config.yaml
hidden_size: 128
head_dim: 32
parallel_block: true
train_tokens: 255600000
Each number is 500 + 50 x the weight over the matrix's rms, rounded and kept within 0 to 999. Layers, rows and columns count from 0. Numbers have three digits each.

# layer 5 attention value, 128x128, rms 0.108, rows 36-95, columns 0-63
597503550514526445471566502461525463514478577468483479510541554552458415540507504491410506390447511437604400485519474646496509517536547533535537477502491625531461469437548430460549510486483541
426546599485392486533477489543522480460534535518471474420466661550477526438403543421506500483445537515542575432456453478503511604465550574383476484429532439481426541623468530521531471565471545
486450486440579557528536510489511511525506411497497467491545529528479512392389554531606542602463612527439604573492605425507533464501457535460436502521468467586477580547545522669367431527507461
506488501601458452478433534623517549440560507583586400476459569398537499423570458584571557607431564404570490571468615519516610535441511494542444532464469425557523504578497437611508479536471606
570478465453540533497566431364496534534478560461504481492525556513429425413345501434476546578513519527498497479467473422519470602501495574509458497520517516437468550498638502496518566496479455
465443487521499466475551404631486513506546449499482555474511536533474452498442507474658572481393491481526549537542557548475496477441513446391561453521469422495492434542503539527474443522431476
481572558477451503528473511641488450535384520529490433496483513442495603554397515523497425466519460554500457474511439557525537522559508526365562488504502450501563552412503514513481439606566438
497535613491535387477503701352489513568494526538490521620469489438534578487529555561426432435583473497516489453461594546500469489569466463499482539520470617567497475501523476544511581457490446
474516512469524491485535511580476513547534431454447485510523500549448442573543524439561560488486471520517465490524480449520378505489503496596531506493532541498617426474565509537451548489541456
630339499565460522440615450542498541467564606522522541592546465388486531533370535514481442587478473479529447527497571458478500544447502551573487470496459529547549408425556529423565546465465572
476372475583437545519533380606547520472496408434496460419469485519467417486496524458514593514359460524499523461440523474453624462450469564521552495444474360458493508575475525607450461514574658
432548517576580457501477497364519436521390520481493475502508540543450559329470510451557554474525554514393463417485530436515418660558438551476528542502521474571537501532537506457495521568488481
529364552567367427446495433569559458392580564487519469426452493516521425514421592530487491562386535454552528486458598561458512575421440537459504491403458428606491442567478536491537538477491593
457484479552448503496602483453472539430537544510473571528489531439530492495513514493570471378469460492459525404454486478465460439466476454529537501483462584515565420548507532390532506443459483
417439454483467508484538248467503501463397551469443486462491562455473399432555432458454578439510549387532554566410471509501496475481530420491578488446457531509508360514497588424521470487407489
466416536471453440469523468521520572525473423481441552450412477486480530515437557455502435540571461570533522518340575510506484465523553452610508478477427358510517482536535492508531600447483526
547589471416603512526483584511573462493404490522491509610572541563519485514500513547340489454555502490491503529528526460482561502643493473434520483517489626539478579404575436667479500579574469
524508496497462541564413524562533481466533485528531543543550449486499551558542426558540513558531493511503500556521547483491535503481467529519507471524547526573542436408518545588409464557603489
478486428458451525501588536397401531541542438466517543486542439493480539519442525529569530556529492494531486547549497410458433421447491429590457469505546586341528513525464529471473528456491437
429499409507550476451596465472519511488420506507518523633501493439559454405608451472537645443445409371578451499445505485493512459558435396501562525485463469490573425485475473494578539487450529
553469492485462548469387435531497507459538471472499555503462463555554580607476530490427435577627498510524508547454504430491445514439508435433445500462518492467436507516416510461463494461437470
461647448483477450547554677675465490492501439519357547491384463562490539555598535550572426452444429492517428496466524617493481488477475505610524491536613392526543426539497451524576536538493416
450457526476435446514478527632495475467596500459474518329440440526475435499523547520617452453363526579379522387530468556498403565446452575485584514496545422524549450573510561578543493490594481
519580474515429567538341563604468482469495501565502470508487492469517562532621403530570446489518598490460506528580476512541491490456486505490515448503593523530489493496496506521453433520511506
443497490439480546526437477395465426559472521532591449423621472456473450467468450481604623515443611573530483543522495424468332597544429625462481601427580532494550491514472531485478535592630450
504428494547507517432475353500548510483463527450454425461394477437572450516508533491334476435479491458473512510439463493472531460485530471361508584399370457493428517589397489420552459457422574
522557494517491456544382552477503473501479582534557465536472482493536501499505443535499476478469487489478479478557450578517525597520419516407549572551553589546560548436523494559495449587497525
487403582552501567488540416586527458474494551462598492419458516394550406583543511427384459465335453505505489429501496597435588462451506473413614464507478445418475527454488573522565471433538627
569624566662582444498606491489481539529487471541501541487442461469541532597483487551480551460531562517460444475565495518478406545477468540513492582493532571437466485404513480582470504545291495
520491571557625485516466517483543504555521618509484505550530459563501454499446516571491502520472438536541482455563541600490496520515529552504548505538458503464427476531521427597521542527356497
553438398429485505481484512346497458434495557536420443557501483472499454541430545432509504538502457456499433558431464535472414522527534500502529461478510491444502474516561439498530562480562503
480494473505529498510451509483425464470496494479428502498445460537531541500472487501526522512492514505469492542473527503476445504525468457451492454484485547529463504505490526503495502505504455
462490452565500534507470412470506511552519405466510525419516578559552445482562447520527519493514468510448557434598474394543477472493526513503420529512521535474513424485453455501498446525505511
564448532395477414484598566522452511433469576502484481574498482442476598553402509460497460526493568486528472565411510638455532513518456482420513500475470552497452572443568588510483459504548470
512485542516554451454489508561502539484474489559549579448569562544492501363441532477536552554442611458475532547527540475505522512484503541418479469557488612501448548474550536444449424489489532
503455537563499528538422523584460470486482514517498474512459486489476550459448482441544516477413558494486467503397507526481450513453444476486528505496498545573478456492468535445501477479461463
502441535647544496539623470545500543563520543525494496490451590502601491534457458495508561539395468580443495439571528498466423540529453514499472552498471525424454498447496460630526473548375495
418436491572466546521516503559511528517509486518469495561449534558574579511529452484529496523525457529466509467502529482485485459487529454433479468439471445530443541541428453484513476536381472
529466446425503437472582505424499528479507514528467502450548599465458541587462570528470487555599496465508534549552467524513562459511540503461457529504516535440473524429556507538465456511606539
481511449596486505516410417480523446578511463498501453526494371520513430547532444530446500441526492434461469482559417458525452517486498469557541538537531579516527388492505537461472493518472520
435509441400536466453392465417487450453461449441390560404556392484383514484514530445488487509613517483469479497451467492485486463570619432488469444534466483494576449491467540464468490492661434
610551541533426538548586506674453478473542498512552516500453527439563542531407420540537475444469553475552465523526473541513511547412444540515501524488525540539563527493528484515510412464373543
494520388480449476498619465412478528500485455561329435571477449438496549596484504547441514512455522483511457554556438426491468584499568492534494548472532456436538480450534595543461469568531519
580463559530419488510598515623469522470534573542516513610411476437548526522437489472530466500457496481540476520518476529505523529461491558475496502498482487473550529493550428528536521463381546
445501564506506452476427454533517528499518488521590463547464324485473463482504506478452498504671448465502508463534443531477657460533453481495530497552475544528482503467561564435450543470410580
381397496520492563527443442442529514539582528452616387546456610546624448493593416461529438463476411555477565450444473496481561419562508420537440461467488412515417481570358446519516476519545440
486440563467440507527566447553476495509549488418473466489447493412556542624452477453570423478596448515489526440472420532489568395497510452477436550470480447503540486469382420528469467543530477
501529582586552480525516501591510544599521488501509505507504470540495542499504485560527530510545548523521469471600526495491517541525497523511508514540496520512440536452476494459458473539326506
494530499446388515496577536529477492434500515452462566448501575459480530522472544506493467512475478511505500524460505481480453472475557499471453527415442488456559590499462447524524514534606502
523486512625486487528551541576495522512467567538556446585458500499517558557497452464449494479463531515490424505490519541480397523490494486464492542497511579499437499476478497475510418528390468
478596483570452498532425454532522439552505424454550434506511433492478502540599384598483461406523572482534467477560439477550480502479546440604500525528559509525519442493449587419466435524427489
483550394443504475479566452475531527522530445528504467536505583473558426570584455563446448484508463460494543538583423429555601448470553478545498488496569500462544470502463498518513447518481511
602535472501534434467498537388519540461479557537539500546532479443370487478411593512443557505573562452541444551518513545516455556545408600476602572564503622497442525471657574509523548487510543
410451435509400560554590487528496486504553465417480458528437588524564589540539418507573479465430464536499524446464499451510480491496448456508444498435499464553476522544411536521490445524473453
581563414512557500463451457471444466485390468458375568452518484530469500455417519501542587564508568469460455491481520476465397562546488506423493480557471573470514513462544521515481537490388510
409394575448461538531532577501525560499616553475616398587467503527569485514624506467539414454492380514551572464492535535534599426528498471492511497474481340552489497610442426525511556432585518
522496474538385508534661495603528529479552510505498414529416521413588515569565415541448430456560458440542477430553429509525610513468488465547456469473527397518580504485453548546515425485366556
511552535518516507495437493528547497536515462490522505441516478514452438432555518543478508471547489485486509452560529467533518509494548539556517509536508429520535481500499458474501541493493538
585510450466536503458415411434459449508411425482351565470537417494436493437375520489551590612564608494505459518507451458441419526557478481453507484571488624428506523380610549446459541504450538
480460590493494472507503485570504524555560472540590544509485519540510426444481523529451498536481489506527584574627479482533632538451507585443469515572522561526539489511497446468512434492508518
# layer 5 attention output (transposed), 128x128, rms 0.114, rows 36-95, columns 0-63
450562506470427611379448440523455575530466540487549517407499560560487573520540546471551412419491455502578445423365525420512459482511554478510527474562509515584414530517498503549528559542560532
523503538503513535527488517456564447531598419576452479485530447465535507586438495498489502538529573403514588462536485466470560441450546580412456489523523471473567491522414419487520528438503491
523494426572535354537578515532484438491440432632453468520494511485552491448500532489458510576452518481538563545450581478537542467576563560492418607450506442474470372490452528417450418602471524
471450433460498564631576549462449505521551562572532468427473541521538382435516547511625470486466525527514423528424374493430438487523495474589530501537409514444555485436613499463357550557470466
482477462565472457417519516511593463506485472501580497513467482492514543517475533429539450516531479539533576483444591443475516500547524596495473455552497516451539448457435451470601517578473542
540526477544569501489486507470491468519531473605477464511521455482503521520431503565480616591507511416480553526533514470487498439505519410535505491432528427469406469531423529470474485497514477
505583536455492533585435430532372513542535531470349486515513507427514422520474471541429600426475493432469524480491487523514516524529483523472418409553628590531477536497489485514472475471535427
451573498412461494472471467533518683457547492449420560508479557555543549515604487448480434423472562531462525572472551526536436486412491470434499515457558579557511415540572474626468540488500450
555452468604533459506508552513537466556458532518524543538484489456510453445532531493424522546524457641484510468521454524547525490513497492507472512532479519558503437471537463458527494452429504
438494488505462537458512619521519589524537507453536564443456537569473549538494484447585418474542560520414570418489540399474443547489428452589573481432472525536464453518538452482556527573505501
631401425537530471596602597470500447564481553631520486455526459478456405539459565607513515524518526494509466442486461494434515439522557564512476570483476367444457535528440496397482534593442546
560490500514501497491498474497483442547542539515570442532463478447554422405502543492463448502407526505486405502502571487584584450544492587442461391541477585515571435465457526423476531566486467
520533481381479566507569517447466526524540461583516512409484500541456563591470500559568433528479590422461574438483485446457452538437537440521543511378454447554507450652445455452468514492445433
529473504483591467414427591512564519511577438556429576531549429541481537560470501459510524538520580361378527529572482461489509468459462436472571486412501437495511564615529469528523501441580428
584430493513588608400473537467566482597467466584590502572485395462508498483425546513602479520550514441499502418530522426501488506482521348474560495415458477411445573528474476493485627448551470
534426451564518493526509549435508625440555473583433522523519520444499517489448430481519478550536556555451557517600533494446512500340485437475521504496484415470560466458539330552560548486490576
547523515510469511497514418601452550552448509475524516512479529503560458384549505511416522429408415523599444505355523509609594522583503548550454484567593600515441469418472648525444475505475522
506465490463481543634591533528502486570416541408490599517473520427549423451555506484496499566480431526499463474516461603478476580550422460491500536465475530504410518497521533502468468573492510
496444550513469421435463498516560459440476491518532494530503466555528576544534532492446520557511503580449575520487496511387428476554533513537538568402511441490467487582446552521554501439467490
591452475505535577411509548528517520480529526540610471521455409572511487375563526558585471432474473490466402507503477417498494447481493439548527415475544499360465529423529609471421585505537479
480476512487511501518544573492569486488503491499522421554503557523504591538502400491489540468522522552496526481615495551406514561438450422513537538405475527440564482522423467537537474370434532
533387524517493599623417495462473666489511512589452442451483394502585536438661520448458558595449444587485488562502445541443472387532523450557516533590491439600489560458585541505477568363606530
603502515456514510622512500439451544564506428496473545478485451472475470555530562543474530633532508456463562506497503570566534460477539567453526526538462380660529483611505481442512487426521449
445499508478524498609504512484542458526466502431462497503427550475561459492572492434495521519547454529502449502494384606455488523519438504501488513530491503518491532496595515503466519492500470
593483491452376506564549469560407388626447537551577451521457456467554386396534513546441515560435483475487470473441516501538472572621519588429477489474492542523479391488468602351511532449417420
551559488448563518474479558488434489532583487603520397504558500553348512549414456618573551437542615394519487497572549453525529526402507450493519436433520530404587566503516471470474511421459485
539590525377458576571554459551491513515494531365502468487508521543528490506530542539479492387448447473520437492400509537564499509544458508449505479527575593542533499506483532436456472503541469
565574480449487588493511486490514532502511551504462473453496476521352485619438493617563443440587531350448473400487490482525527472429507508504524446504555417439496584587526489490548529507508436
373445500488511548492515563595550527553612495472428519535561521529434485466501569395438489493438493519521503554500564519418511420585536470475458462491544546546497447576519528551457480529443536
494458401545457487552540558504507453485539461483401494481570514374437459547472516440472471477504497470511476517461468489469571434564529537481450419515569563481495504570479508503482417526521520
553480557589509434464483521480483498527494455511597518487490472539510568504493524560530462439464558550547465425472492445608535554495574519493500483516539451545469532528389548497492412459564409
550496530490479528464546475498547572528498463494544465509503440479502493519538474502499505496512559498532510507488472481568496575549536552555551551479502464482477461489486525462513449516590438
508574518486546493552487554506526485489540540534505521459476524459465440463470533435504539455494433528462478475531515546475473493456396445476484454580474529518545473443642486467469573534402603
519482532529496549449471462500525530516486474481546442525462427562515543508562501553523456507516596488523495527487519391503502529533610573562565565419507437482459475568399497531498456486579432
453551520483521486629560552553541519542535517421436481502435540503536513553555508449532443436495509591494529561488409524493490450482502545516487561481413490467541386428586475510513603536402451
479481462443483487466526471469542612505482459483465452520535449508548572595561484586472480532510515525587569487519437431576483487557535546528520482459490507448470537513475492470568434529599453
469487505533504496537479569473610546492575483463425558514574457427410405550521577442434550450511512496545502562525501506506532420531528500545484412541570565507492497546572479473472461645443589
539486487513444491481493487465522515458492471462504524477561463437465404540471518535464536478468546504548553577551460502526523509575446564532533473528546558462488575460505509475512453552553467
510569556555537531551471514510483451491528517497566505511436550557483491438484500425529478453436493542413484499462566454413489529440494457469520560514465469554573453537485479513458556454389559
519549491462540503471475492543464489567507512512465583460470555523510528409482523495563521494516422529471477407523505502547488456554442445439488411485472457550447507482477474446559507476487561
536503520438449507567541510473463533519477501536633439518434556553646540430465517561545477503455463513479551437421464425560508567356468511444543496426422457556476491505451482472504570357493455
422424511524556496407442450494564563509476472539455467540521452548452507560559509479418522558519520507530473549465563509420491448583531507559504547495527516424404533536514563528524446623554543
561513566505534568499484557551506467589525526518627612492469527608518441379506485420481567451516537549482501480485571516489518486560507405458496523462537499574489422548456486456458534450465575
497427497556515491431458485497549512523477463504459492484540466535453511566529515549440498481507568494552485597495551494475540451548552537551552517469584502446407567534452570545514388597570476
493530474453483503488469523551498478559482497378458552466494562502416529468507529563645425504485495476435510512537509521509481490461547471437540489420460446456500538499457470544548450458567477
596572463524462484463443441424504510434457517484500521456562406430454416516425495617504576471514479412490495482573501487576513541490420586563531459572479549470562661430573445428551497532543539
496518490522509554415415431465540590499480499570566438500551483536413505462478560612467561455441502435461501543484582464420494537462488495535582463467524457488507639565533528478487461473514536
445513429465501572523545566555521469439509509471392558513523570441460433495510497397440493494469474515500511542483510558401521406568476501456495458453553583490518426562495495524483504513481549
540469485514475482468522473508505499438514463585573438544507529526509511524459496543410518473491494519519493559424575482475563534478498546521539511512546478488528533506515530518491500539452467
487494469493519512400502491514535515529541493451430543496533456491503466522498523514464505501525530488581529501521510451491537419642497566503513421491581519512457508532476492487510447534505487
485553459426537551460487476497446462546495536528454541513498499531531438404441453454479534543543391464451464449514543515475512438606400492444474455498451512498424489486512434472540554456496581
554469545542516550516429507482449431556529554540537540489491467533466457390431471410504569474456460506438445493558554545431499509501408435486446560547481468512505497460536517522434558462470617
462513531538537499547469544521486410567544459474404578526450533559503569495599459433554424522494508532432485485472508495525509506497580407451472444453506456543531379535436438541486483484437489
545546503495496510414461444432524556443458484525557524487537409476499402492493487525420620511551543458517515516548541517523487525587450527577573491525508514466492544448557445410533486575579555
479403594478495424588562603456589622515531448487503461556486441459567531549553591404490436463465565599562531526477423483555479500468582566556519483443479485488406399528495508508471455584584452
554616438500436483406441367496448391426431535554536536431548524464447529544428434654547531524558501366443458524506510513464516533459495489490550533541541514499588667473488511504484510468507464
479476494540545519407384494499511474495482541514541589544551489546411466441476558519510538557480443505508452567518600511417479400543509492479535524511543538507478633508441509535480483547560594
454496456468521490555529542533462440491509544525461519519508592470486516496466497465509477521480404505466487468472484563444502456440438423416444472527492556527552497486535508537472547459442519
467432583497528448640553623454575601530510447443485495549416520511521518513568559395478432449459544621483550503494436509610503525435569521545507461387418474476362339532446491495524475530546476
514512448499532587537502518541498433503496551525398491422477546475445491520536441417515521482529521495428480470522532570392508432477418406508492508518472532416537431476605540533467578550399580
# layer 5 attention query, 128x128, rms 0.137, rows 64-110, columns 0-63
521582387452459434465533573582479552369423571587478547491450542534564512529504453457509469410481517441422385521509533566488526546444512465429509496426408527579437564554530527427455450536561618
551507410439540484433501472530471532474493612485474562505487482460534535550534449517451572410501524457545488453564499511526560510529430467441506457467489477513470568486525501576479506476466528
518542622604554558516486468418551498567509483488518546455475412579464505493498474550469537529498392559535513476515434418465509467474435508557522495551469564461536509391459577520545560519381471
478531391435439456473528527526431520414476518473506597519403531396559485536504533490499449452430534436485487505453593583545532521489530566440467507419513386547467526628492420505463429462589530
525523557579540532542510517427558434580546489479469409484515478496505541520509508531488524494491470496533520491556383457490475521519473465545530530506523495478549566410509501522534595549473464
498507580497501550501484549515489428482496458531554434514511453510480574486521472453522493541451408557497537482432535472405510524470441427482465497545471542496498460451468461380483508525503482
456590494503410443482555547507501525498519508453444510512398539477464487550513590507462532402519548396483493532470513477662489449441496551529564480466535461499442458633503551490545454439535580
508599473445408534545503571590471498488500398556431451443468456493472580572576520492454495557529581500502536559589520509552446541487643449535515393460497545374507479498464535379525455450457544
514463450484481555522495456497390524439462418477465546443473524472563455370456493502576393558442476532514469535537509602420545610490524440402439453458561473527513522433591414531436495475515480
456473566560559548510458560477556484491402532531496511469545459440470461404439507499474489502480392542520460438494514519367525495513444415440500427509494507543550489378565451477578551489487506
491506476524537428495452506551493508511620465436464486507507533566518574552489526472487543525508605508460475582522566471534466531496501537601509537502548509467468471594377546510429447541534483
483451473501513451404452568543509506599468556500462481506463580499497531558392491470511497479538502441503425403440583466459512471517506515441590535484505537491414516609498543471507486494494553
547502586500465470391470441501453452572493438489554569404438460521562517420458407483482505582539597577504493508532570466467526542610465434503362513565655367512566451469437486511525510479452551
505516460434484505566576494388529478451455440535462510456521466465479552550512554523548476588502484524512575548518417507520472614477552513484493475438424495445465431477504502462538560531526462
586529518511418487491513402547455455475548463470548544533568496539508496485528382425500554458505509521481515459540433533557575500473467501511444576526451521527519539506523493486453418490480494
515467606473482398425583527417500460590455515478567518465439509497544466581429517428490461443544549474576445401426566472522501476554502544459504538470539504506424438638521447519564569501468612
483502537528441472516520540487489503482511443516515368528540512479433537396504533450521473544525475460539491565451504514479519507507584471510584582505495472496471511581468480458432483478564491
461514399385402407467503538560428519376473522576471514544522539492550482491605498492527497464494569474452459504465552576519493539501590460446467519412487467553444495628495480442462380494656585
507550399419518451433498460510512532476481577444511560492398498486567482543501427547488520434459554459526471463532545540550555482503454492480496554466521475525505559466536473602477563473460537
464516481385452462554462550560487475522510503535455495529587588516440518527494554449529535510504531425431555582454536494491439461496556575495449463556492457447474500604477472480498376496570489
515549456498475445459527475546463489424458477441534609473448498440564422492512485520480460455489534486530462456533536564552503473534527559509530499441479450535480507554506473495474550468556548
530500545491509527551475643483555449586547537522456433536532509475389615563528590464494514440505573437529538554469451468543497535513469539526479486565504506514556492504469517435596533460525476
506511491478502498437507437484514515444483453413538518475442494495578394469483514541467496489472555573542442510528559537490473476499542547495524545437520458519481484565523439576493489489477559
416532496517504428523499436476601570447486522486507459552387521533487439511504487608501541488533506555493541511551527445497444504450561507478549538453507475511520417532476492573514500484368499
537541493488470549573504517488455464462501468580489463527530446558478535513533465521474556525475486471509516554545427492509498510556446475579457473573467479480492511424463562475485522535498483
513452544488516517521514588517416414579532445560495501489518501493467564493505486355440445462509454442571464471458483499543559481477514498499475417487439518530458450530475552425530494457591549
538515477452416388444542483510431526510480550464502479500407510519551472628447527448514489422509590459493490444488552499619511514473541575478537564491486484458417498619511527501502495491446574
423439501455568520536544577406592506493462520511456505460473485453497554519554590532474441530496476535541525500442531472442450554527551493429514448399506506469526393506465480492543568459528497
487521467566507529531488549554483549455547502513512465524452456491523464432542521563415471588466570540448469626537562540536425494491453414568462399609558419468551512379517530565480525524531497
480489539515568524475401568567609537509552538493544511536545515506486532549548590527511493390425478456596538448470583490410540464534486548548513581439498476527574493488405529492524519408500518
521514450494476574573477557547437539387506479461465437550483486468422455407464531480496539514525452495522460544488497537524440526439477508532596424561462492495498493480540495487468531490565524
606535574479473458541585505386552447475474540494575565479494430505522448556481608559482521422473530484620545544463546500603487524516406641491417550490484509505562492471575455540543573475482615
530508532552500537408457514506474553488503533490415542438510559504527423430397414525525508603445455535483422344457483501497478451497519406513540528486537442470526425453445460388501473503383565
434554476534498522621512538565527503514550459498504442513451461440497598541601504549480477428533521501555500564544519536462435482550515515556424496490556494496484509507543477584457491433628485
457408530543499572493549377423529492439424555509520534551401433499443468479475401476436581516513557530511432456511449501459543488526472463455556522508532506520501530436474509545534617610444534
489467533549496560586522448451481542393446497486551508457453463461502495533545514506466560403471517524559448496566474566511484492533464446449492562461572440537567497477570462541563528538531441
511471457489426531596517442436504520519513485537537485613428496532451572504463489518482540452519599524528539521567465474515428531559453546488431495595579517472446512444507397580491540510505442
479477503504558467423526503499533422536466449576432454494498522483487555500511465480517501553474468518477563443432533443502561549420507570524509447492464533505498543567464574483509519496421541
502502520522515524421605399465458520513526474517508510544458540497540509476448468483527516514493474542459513433475473502470514597525504443447530483502530568524368532518510478485516535540342559
557544584567501459480548485468496483553418478475549434446512482519533434557465456534579505516471502504532540458516533508486572523510484463474501621491484487498476496505560503480497487436451530
481442507541582540614513411427556523433410542448521543455438452416497553466477450575576478447554424538561523425574527526485498512504458495465557514485576451544467611457545456543526540508484496
570476483426469418373525484499426386542495440615491453503481543553481552477529470412446543439493574437456478461447529460560566563419443537524413441535422521550515470514477587491481545499442618
566448466509510445447473380439507458562519529539459442501495527532525488582504423531542535503463498493513499561509445504544511528436476568502496544532497537570487472512527547566463487567491508
519548483490493483458634423482435533436462487486556472528442519514504507478490517491416481481461508471469488499535474523491493585441455430467478425514456496523426572549511517405521534531445506
517496445456508455541432470428494482613435572464500422505546516540532403445412391447519421533459540547418483509546391494484470483489435560544455559577424467482455454559465521456538456549428482
545514505485512552559482521462476565451538563478500514543459497477540462450508623542406470407414540475493464574536533543463442562389396538476482488505496504572493587545466499527525537540493510
465530630601538580563435568565534559529505474543523507478537444507517517500512495508523461542533528561487487523547529492485554447562537504505473573511587505482538461452475535572507483448530464
# layer 5 attention key, 128x128, rms 0.137, rows 64-110, columns 0-63
568491574405461460500489453425500449537476520505466497566486483461459524515456433439473494481501570445588545554462383462490471532562433560545550535552501452443588554492467507529488539498524553
575497480438508467501513464408469481543506537506457531561542487502489549567459457503524486459471529414589538516457437463485470589503404524517512527525486454419552527490470504555447529496551560
559477487429493490467504504427463477502507517560468533548506440513489553499502487424505512481443523431550536557467449493464518549470464493525533513520532475456566542532454523487471528459566567
419505546577503515544511453545514561435496530393513465472513558477514456450503497511505486465523494571481482410533508481524445406587588502546539504415494550570433541437564460517516537558461450
527484481469501466527531550475445502566495509556494510540546484560452546588451434451510496540491533537525524535491514493532511547423434472520483539552426478408500528535461545489441469478543528
521524491427427570477501419389487500503379553391416564555527359597574456445648474476486507442538422511461509529535482473402542457563480496567535544460413544483495485523505486471497541547549575
437532498510525454525534576556495446537571472615625553485478563565473480567472495509538487513453485499418533470551526560584494505419493504460502428522530457542380528550494566529513459463574473
518515427480517507575543623591431482534532462528497490472431492466507574579516505486570470509492514470412533503499539548520503543385517450489495491545506538504528514469500495424473501416510483
479477500507469525518491479496532524419463506406444438484521493434513474477523572543486466455458537510500461544447501472437519493539516528449512499415509482531559488450509457494559523516494511
524468484466415453534493439472497541485485518464444474534558489520503516474527558536491485455486574563560467550425494446462491536543472550452498496490508495481578476498473510564481503516519506
462505477491559423527410538511481503619502469582523584473521458571497492485476435474486546590536484461441540503543551504566479519524510484568493477587524452468413455518446545479487490499499479
435545464532558489422467541524508477514451485544536477468489514527509496416484463468468542529498552531438427458555574477474493483585539446507552466426502478505405514525532491444552489532500544
551516595489602415482416417480471512539494464465468553465445433426636472454502372488549566474500454536481510445479452463555507572672519523557424594509565402524531435450443468524566500503440516
510486449468480459541542457485525553483538518459518448532525518472510540634509515514466435455428557444477520593496398516472528512383451538512460520501476538465561511521432458479445447551505418
523461585508471559503540512465435406504437475468513542469453383501511377466539425468567526505529376510516541392556452526557523478535536454538440589511465521564485480431514576512494492506433479
504502573535598455313482477465543419480524541484603507466502497506591439466461497494474506462467494460540456406518442520469529508520491436496549545431494461545485504508514460473583493540502539
573515494424431523586545483396465422537462513533467402568471510542529621548462442524562487499474549463522512478448390472453468531510496527480528484537502508502527491433491539556450596472488489
486515470537521544557516546536464467507527508481490519491479491535450584511522466561562531532499529522509492463481551458498547498414522512441499435501444540517474411468485530519469513533497468
481508464506506450545522497516465545525532524567489512519479519533491621524472458519493522520483493495536511527484512461478526495431466501466488432545517537480524455552465516594484504481495538
467474526500506491428447449454547471481509496514452523488585505524519452491503547482498517510469560505411485468510470526529480459528610467527519509465508498519428500518535441461548503621533440
463482523565516497550543474520513513479536554469594447490499616485519529471485469543491468515489474530527474414491460540511414449493534514490545481523530474515441547472520476522539517529429450
512480495440505505543512540507447526543504493554549525538531470537512544574500424479503478489488544541511533502501479532515496532437499444527506537569460500396534544542429548438440402480530482
468556535492501509491469507543558531463560516381519487434457549454525423492506618562486467470514495452487525551503550527473558488537484557470442489479569485540555452464549465523556487422488485
454574467405556544545509412499537484526564471516500532475417577460510497565494557524441521494527523501547535515504482451485543515583456476503399442462612422542539457477449461579486567547568476
607474420446462441533499501552400496566518482633496532583531474557441608535483443410517538466412461485467543530493448488536508530450499504542534560620460561474452555517441554454448483490472530
515457467482438443450520615547432445538524551607505457529502438543495537500502483393514410457456484489532460404461540510523482472462564439454627549483364506473493511587470562418506490422550579
475547512533570539479507520548490474491476480487573543418425515536563427470484415514491538551491429486397511459624533528509518509531516437531465519481550477544424538467521505423578489493482478
449483449491497459482476492515587566489578514447487417543522564469504562556517588530433467444474589511520470562437492470429503486486492522490524450447481517478578484531422415506514486541547467
566510449508548504571462511582477618487548509518464558563493546463516547450549491505521529546590505560451505544484625527584425561501493585527468474570601489454490482489522451492480439387472489
435570542495429477477435544506528494522528453494510442496506502491429580534473548589520455494513586486658484472435524420472527443458484421459533420491581471505644520538461479497487543545571568
500499465474454614562556535557432539468486505528507542506517492432505474416547566450502477540564386511419508512497533561483502523416530485486520411539475465442494518446551509465490493397498472
615533606474532467378526497533506476419568465415520552474560440462505469620502576568541460413491540417638502507487396553458574578303395482459453517529533527545625515419551466533492447508493505
562569465377422529456467534548523446530523436513600383612552414549528548546537444491576544482548512507484462564563556492507509488467476415465540455502454496452483560600456545526448535550610514
539531501511542497564450510514526547449419494430513526452494510503580489488392505543465413501420534547505492490463516579457404532595476513539481489496596549561481486423526458469567541414447492
486471474509460444520508511619540483450591529600488499454467633418395514454473541443573425454520463523556517524443502418522487372460579583544560455451532414550473417508542619502502527420512559
512522492504536461547459579599488496459495545479520498418514511526559492518509551490458387481472473583557505478369584552452465490581513517587477470445593517553469474480546474459503502363504579
429441542504484594581505488455606543457435474532436471523510494486487493462483534583486534494485452539521481481583501484458433500483542473494517512439547589516530512448503499446567583532462530
539475508456476399444503460489423487507596496523498536477483529520459505515560456415519547454504511443522558486464494433596536428460523542542477511518454448459529505552525539543426464465511480
448437459487506453518566488465544500526577478604456538569418514563494517385520510473477625548503448432403491448575474433528518416442472436461536588500410504498410586511455537469494548603427540
467538517522504546531482456420590523506407510433562460461545492514567530458481495533536505460532430536539449403537476491408467507640442496463546532453623454575401525509500547558552530564459528
439465484475482626579496521482578541439489537496496495483514522440495571444494501510485483486529435516488424473456524477453471473504502458480494471439600483530509499428499506455547541520508515
530494564516485432451507457509434465489457489531529577472427486500534476475495474478562491493500520496487507431531465547582527531499526545516469585516434504557490528516546471501536445455455499
523474607560501531529513455492489448491450543490516494430512500480500564467464475518539506515507503512481506482541454534460457577505542543523477575506518533594515522477588503521543467526450478
450449517478492441557568508476476438470488467575494527526474495540431484534444478522446552599467549524523493507562505538501474456469501469501447608523508554454421504494528458431506526545471543
420410566523523597485476478468528430538506576554539432513489522518442509488402584534555434516446522494445500504526448517423496503520532514546567518541458483574454540404489506498504503600505485
527548543468445433531512553549434468484536482557481555534455464565443518563503561530465501581441542466500539594520572560545473564389541546487414522555465469484528506502553490461508491406510509
509598540587470504476368515531545550531535490415564518438555487490503524462481470450500567517531450543498500605503557453518495500596460606545523426510571484470492522534438532534453453490517451